Weights of a small transformer language model.
Size: 8 layers, 2.78M parameters.
Architecture: biases, tied embeddings.
Training: 101M tokens, 4268 steps.
Each number is 200 + 20 x the weight over the matrix's rms, rounded and kept within 0 to 999. Layers, rows and columns count from 0.

# up: layer 3 MLP up, 640x160, rms 0.283, rows 443-462, columns 80-159
# down: layer 3 MLP down (transposed), 640x160, rms 0.269, rows 443-462, columns 80-159
up443,216,193,232,201,195,218,190,204,182,189,218,199,172,192,222,212,153,182,202,173,204,185,192,216,165,208,197,214,221,190,216,187,207,169,211,222,205,206,206,191,188,204,237,167,190,185,196,198,162,184,195,218,224,196,200,199,179,178,176,211,197,203,182,242,185,166,213,228,171,149,173,196,244,198,154,206,196,179,200,190
down443,231,184,244,185,218,197,199,220,212,193,213,198,180,213,196,238,218,197,179,186,201,173,197,197,212,224,169,238,185,222,207,216,214,181,196,178,176,200,200,199,192,224,198,176,179,171,202,237,220,205,225,209,181,221,177,170,231,176,196,217,178,194,189,210,161,228,220,213,202,175,160,216,176,220,156,190,182,222,178,176
up444,226,222,234,183,197,185,205,193,207,242,209,185,192,177,192,174,216,190,189,203,198,214,191,247,195,181,184,225,168,201,177,192,194,206,209,186,208,202,176,195,207,225,202,219,227,186,190,220,190,204,218,196,220,191,178,217,191,174,195,223,171,186,207,207,238,187,211,192,234,219,257,229,214,262,201,215,186,193,198,217
down444,189,217,176,179,196,200,188,199,204,193,208,191,226,188,176,203,226,197,218,147,197,208,185,195,176,219,172,237,200,217,168,196,207,203,191,216,208,200,217,204,220,196,216,145,172,198,168,219,214,184,182,210,177,217,172,187,167,207,169,241,210,196,194,204,218,214,194,186,205,205,216,176,196,202,199,197,201,214,231,201
up445,201,200,224,202,197,202,189,218,205,225,208,199,203,189,187,179,182,184,195,215,194,199,190,225,190,228,198,202,209,195,213,204,235,232,186,188,161,201,211,213,205,184,215,184,196,211,195,215,199,188,177,204,173,172,224,221,207,231,204,199,193,192,232,194,214,204,223,194,158,202,200,209,197,205,209,185,210,215,216,195
down445,197,201,207,208,209,203,189,198,207,193,189,190,185,212,160,213,200,192,213,213,203,185,181,162,219,184,194,194,171,198,204,177,213,204,255,214,241,204,192,191,219,213,206,195,204,193,183,196,183,217,218,178,226,187,229,197,212,209,201,225,175,206,180,167,164,215,209,256,206,199,194,205,238,186,187,212,193,201,211,184
up446,173,210,189,210,217,177,197,201,215,224,218,186,214,159,196,214,182,191,198,202,181,180,190,221,203,200,201,200,181,225,207,183,214,182,234,216,195,214,190,215,192,213,177,212,198,225,164,184,196,220,191,183,182,178,177,231,177,214,187,207,150,180,235,184,171,211,194,233,183,163,210,253,175,216,230,196,187,195,213,237
down446,204,164,196,170,221,204,223,197,207,200,209,178,170,209,182,156,204,198,241,211,196,233,176,192,168,215,202,205,208,149,187,211,206,221,209,195,157,193,182,218,242,160,191,178,240,218,215,182,201,219,199,241,184,180,188,187,191,213,163,186,195,215,222,183,235,178,195,195,185,200,232,197,205,173,184,207,223,199,182,187
up447,214,189,228,181,228,210,222,182,216,194,198,230,225,219,223,228,181,250,215,187,169,197,190,212,192,225,173,214,197,203,205,180,229,182,207,204,254,178,231,188,204,196,205,196,187,175,189,192,223,198,241,176,192,170,190,200,196,158,185,200,210,150,235,202,216,196,207,213,226,207,200,194,191,191,201,212,219,197,221,213
down447,197,247,190,187,200,194,188,193,218,186,173,210,189,167,228,183,212,229,198,211,220,215,174,187,193,172,204,180,246,173,203,183,222,214,225,234,185,193,182,175,188,196,214,207,182,228,181,217,192,198,195,209,180,221,203,221,221,197,143,184,175,178,157,212,230,166,197,189,202,212,198,189,200,190,172,207,201,179,163,192
up448,174,242,189,216,200,193,202,200,194,177,173,220,157,172,218,186,171,176,191,213,208,239,170,192,184,198,204,160,192,195,211,242,206,222,197,181,145,243,201,216,189,178,212,188,203,215,136,199,211,204,192,179,242,207,185,185,171,195,229,194,197,192,245,244,190,205,205,222,188,147,200,222,137,185,220,199,232,178,172,210
down448,214,232,204,187,199,202,207,250,217,180,184,210,232,197,216,207,210,180,171,206,196,220,174,216,193,203,229,186,177,216,195,208,205,231,209,197,180,229,175,213,206,182,204,184,159,201,166,208,222,212,196,191,205,222,235,217,195,213,214,224,193,177,226,186,212,210,200,199,209,176,191,185,201,204,197,174,182,193,188,184
up449,170,211,185,228,196,196,172,204,230,228,203,208,187,187,194,220,226,187,198,189,195,193,204,215,190,205,199,230,227,186,173,226,195,210,251,206,196,174,206,215,192,227,189,182,186,205,174,213,199,215,199,207,179,189,208,224,212,196,213,238,210,229,192,206,225,171,189,181,206,192,209,211,193,150,203,219,215,207,241,191
down449,220,188,210,205,200,208,192,227,201,195,184,217,202,232,195,217,218,203,205,173,201,204,206,218,163,220,144,214,199,210,166,192,203,210,200,204,200,220,205,211,198,213,207,218,188,217,184,216,186,194,199,230,201,203,218,186,202,223,208,198,200,229,220,220,203,194,221,212,214,193,193,199,187,178,176,152,227,187,218,178
up450,193,187,174,213,169,216,199,214,215,212,224,183,196,178,162,221,203,209,206,203,213,213,208,192,192,186,228,148,211,206,185,190,209,209,238,181,161,163,197,222,202,192,227,219,212,183,196,185,210,220,226,182,203,201,174,191,208,163,214,206,205,171,258,215,198,194,166,203,227,200,220,253,209,173,192,225,183,210,198,211
down450,185,215,184,193,197,201,186,173,245,223,197,227,210,213,209,237,187,208,208,184,204,212,153,216,184,212,151,197,204,183,197,182,195,207,217,226,203,208,180,198,208,189,184,185,198,227,233,177,197,201,177,238,205,210,218,215,214,220,214,199,213,249,190,184,158,201,221,209,213,191,211,181,206,186,198,192,247,200,181,190
up451,217,222,198,210,231,199,217,181,207,198,186,173,188,187,205,211,222,211,216,200,200,179,191,210,210,234,188,218,209,153,191,169,211,199,210,206,210,196,212,191,189,223,181,207,192,233,205,189,212,224,185,181,207,164,192,213,198,210,204,188,198,234,194,197,172,177,191,197,196,222,197,190,189,235,209,222,187,182,195,224
down451,186,182,212,222,186,199,195,214,186,196,198,204,197,193,202,200,215,227,223,205,188,202,190,207,208,215,188,172,218,216,209,191,201,194,210,175,168,185,189,229,207,214,220,202,209,201,190,166,192,182,189,214,223,191,215,173,182,184,189,198,230,202,150,207,193,190,236,212,207,210,197,196,195,194,201,175,203,197,200,212
up452,218,238,193,201,223,182,174,205,190,230,191,214,221,196,222,215,205,188,230,170,204,202,182,213,239,229,210,188,185,211,252,186,216,168,201,182,235,184,200,196,229,250,168,197,143,160,203,205,185,157,225,183,204,164,197,184,216,176,191,243,161,217,189,200,182,218,183,218,243,217,222,189,209,188,197,238,193,178,173,222
down452,258,228,220,217,215,172,179,166,180,179,238,209,238,200,196,181,214,184,214,188,206,201,207,193,215,198,220,205,183,163,220,231,208,226,190,189,216,208,186,209,222,159,207,194,205,187,213,184,204,200,214,186,201,252,175,200,180,213,194,168,167,161,185,201,216,222,214,224,184,203,203,181,187,223,187,164,179,203,159,202
up453,196,192,165,211,192,186,196,200,191,220,214,206,234,188,222,213,172,175,195,184,209,215,206,221,213,182,214,157,195,185,210,189,184,217,189,188,179,226,198,203,210,206,208,182,211,215,229,225,221,199,169,190,193,180,222,210,195,181,225,180,201,197,172,231,195,179,210,222,190,211,216,207,165,189,200,199,225,195,173,218
down453,193,169,187,204,192,209,192,221,178,219,189,218,217,211,215,217,219,157,180,184,206,209,166,193,178,148,172,214,179,173,208,178,200,183,206,208,188,233,212,203,160,199,185,197,179,219,175,158,183,217,203,218,203,222,172,219,175,213,218,189,174,244,191,183,218,237,194,202,181,223,200,206,135,182,180,205,205,214,174,184
up454,220,194,181,187,181,190,202,183,186,209,190,234,217,205,167,195,193,186,204,185,209,208,204,205,188,194,231,194,173,186,245,221,186,201,188,204,214,188,203,178,178,221,210,225,223,202,234,213,195,205,207,186,185,202,176,202,212,214,212,220,207,203,212,232,201,208,203,205,206,181,223,185,210,217,191,174,212,209,191,194
down454,168,188,192,202,214,197,188,213,191,220,216,206,203,225,207,203,228,191,214,203,180,215,227,193,212,207,193,238,199,209,181,190,214,220,185,198,212,176,211,206,208,191,204,179,195,181,191,162,201,196,189,220,189,202,191,177,201,193,204,200,225,216,198,189,219,205,216,207,186,212,229,210,198,181,202,202,164,225,219,227
up455,223,196,204,191,214,201,200,197,218,199,212,236,193,193,200,214,174,172,168,211,223,174,194,231,189,242,213,176,188,179,183,196,157,218,196,211,239,174,196,190,195,221,187,197,176,216,177,208,203,199,212,190,187,215,203,198,219,187,197,187,186,202,227,224,221,199,239,177,197,210,194,207,209,192,232,197,217,228,200,181
down455,212,207,211,194,189,210,202,206,210,193,198,195,184,231,210,185,187,206,248,166,195,199,205,195,194,185,199,203,183,186,170,197,199,208,174,208,159,211,186,203,209,181,208,191,204,193,221,171,191,179,181,216,224,185,193,188,208,182,206,210,217,163,206,227,196,210,201,210,178,170,226,209,182,203,182,188,184,211,181,210
up456,230,200,191,225,208,227,203,191,173,194,214,203,202,202,205,227,190,176,159,220,175,186,196,211,205,178,215,198,187,189,217,177,217,185,202,186,216,234,188,207,213,186,209,260,215,228,176,212,200,189,208,227,206,202,184,245,192,169,202,183,215,177,226,181,235,211,167,203,192,183,220,207,261,182,192,180,206,238,193,182
down456,217,196,195,235,205,208,210,193,197,216,191,182,192,184,171,172,183,216,221,205,173,173,203,210,181,186,206,236,184,191,163,190,166,187,213,198,171,222,231,207,167,201,190,216,170,226,208,233,173,241,164,205,227,216,231,178,203,168,202,199,220,194,205,157,194,200,230,209,162,166,202,198,236,194,183,207,223,173,186,203
up457,184,200,150,191,207,232,206,174,211,155,199,234,189,205,205,151,199,233,173,196,184,205,179,246,209,183,218,167,181,180,199,161,185,197,233,219,191,201,193,225,224,215,244,219,196,214,196,175,250,194,218,201,167,193,200,187,228,208,232,189,211,214,196,240,254,206,175,224,191,205,206,243,219,176,179,132,212,226,199,192
down457,182,169,209,205,221,196,194,172,216,191,208,199,220,200,183,198,183,168,245,225,165,156,203,255,205,224,234,241,158,201,234,198,193,228,204,155,210,232,143,173,220,224,223,215,227,181,156,190,190,205,195,186,215,190,215,196,200,200,244,206,191,199,255,187,202,221,229,217,186,177,168,176,236,173,222,200,174,202,184,226
up458,224,164,196,176,209,243,185,204,211,190,161,188,191,213,203,161,182,197,225,214,224,220,192,228,215,188,196,222,219,216,196,194,174,209,170,185,207,174,227,209,183,216,207,194,179,207,215,177,196,198,196,211,193,179,210,165,202,176,205,257,221,180,198,183,179,166,198,192,180,182,201,188,210,192,175,217,225,191,206,212
down458,207,177,173,184,191,246,156,195,200,196,161,186,173,203,251,185,168,260,209,182,171,218,197,218,153,209,220,219,192,207,224,188,170,226,177,205,213,176,200,235,214,237,223,211,205,197,199,174,184,205,203,239,206,167,169,189,179,152,207,208,214,192,213,164,206,162,203,198,208,188,200,164,204,213,210,179,214,232,207,200
up459,211,192,213,180,217,199,177,210,236,199,188,203,212,209,193,199,207,204,191,175,197,204,248,205,206,209,153,206,170,224,198,242,198,215,206,182,192,219,197,188,228,217,221,230,177,213,213,231,166,167,209,188,208,188,185,202,221,215,202,216,171,179,209,204,187,182,215,196,208,179,179,224,216,219,224,181,208,207,177,206
down459,226,216,220,234,230,186,209,225,204,210,224,192,211,189,207,195,198,218,215,233,207,209,205,198,240,219,209,182,177,164,192,211,210,202,216,199,206,212,199,174,176,203,244,205,250,195,177,216,228,186,188,181,209,208,231,197,209,227,177,201,198,178,193,221,200,217,205,209,188,195,190,163,177,186,196,219,194,179,234,185
up460,195,171,209,191,190,247,189,239,209,154,192,205,214,166,192,173,200,197,212,216,190,217,206,157,213,147,204,199,228,215,192,219,181,224,208,165,210,202,173,192,196,187,213,168,200,221,204,227,212,231,186,203,206,201,215,211,227,199,215,197,232,196,185,177,180,162,199,209,202,168,170,193,191,170,207,212,195,219,203,223
down460,200,227,178,217,189,203,198,232,192,176,220,219,206,199,206,165,219,220,231,185,175,217,197,195,163,190,207,184,205,170,234,167,186,217,163,210,176,211,201,169,183,202,191,194,211,211,219,227,184,242,207,208,198,166,224,207,199,202,206,184,173,186,218,205,205,234,204,172,205,184,227,168,223,170,232,187,209,200,190,214
up461,157,222,203,211,183,189,206,187,188,179,212,155,182,211,193,209,227,235,215,223,206,220,241,170,177,220,182,235,221,234,214,184,173,183,231,184,218,210,189,196,197,217,220,225,158,190,210,207,169,206,244,246,238,223,192,226,220,199,195,179,176,191,200,194,168,189,212,227,198,182,164,191,172,240,190,182,167,178,198,198
down461,206,154,202,192,184,176,209,210,173,222,188,188,189,181,191,199,198,205,230,206,199,166,228,210,217,196,186,231,167,186,200,221,193,175,180,202,154,186,185,204,212,185,189,213,224,186,201,149,168,179,201,237,200,157,238,221,220,217,211,202,217,204,209,205,211,189,212,202,181,188,222,209,233,215,223,204,193,201,174,215
up462,147,205,172,210,202,200,190,257,204,189,192,133,198,185,170,226,208,191,211,192,170,226,182,194,234,175,190,172,211,171,223,205,236,187,159,162,147,171,216,216,233,190,188,201,175,190,204,218,176,188,184,175,191,196,230,186,224,209,187,166,215,173,166,220,183,186,201,207,193,203,218,195,201,176,187,241,215,180,201,192
down462,196,227,217,197,226,187,198,219,192,206,201,219,213,192,244,215,172,230,227,195,199,187,218,185,225,228,162,168,169,204,208,237,204,204,181,211,203,182,189,194,183,199,207,159,207,197,197,213,208,210,185,186,218,204,183,197,147,213,214,167,183,194,192,221,181,217,195,208,173,211,185,175,217,195,186,207,182,175,205,205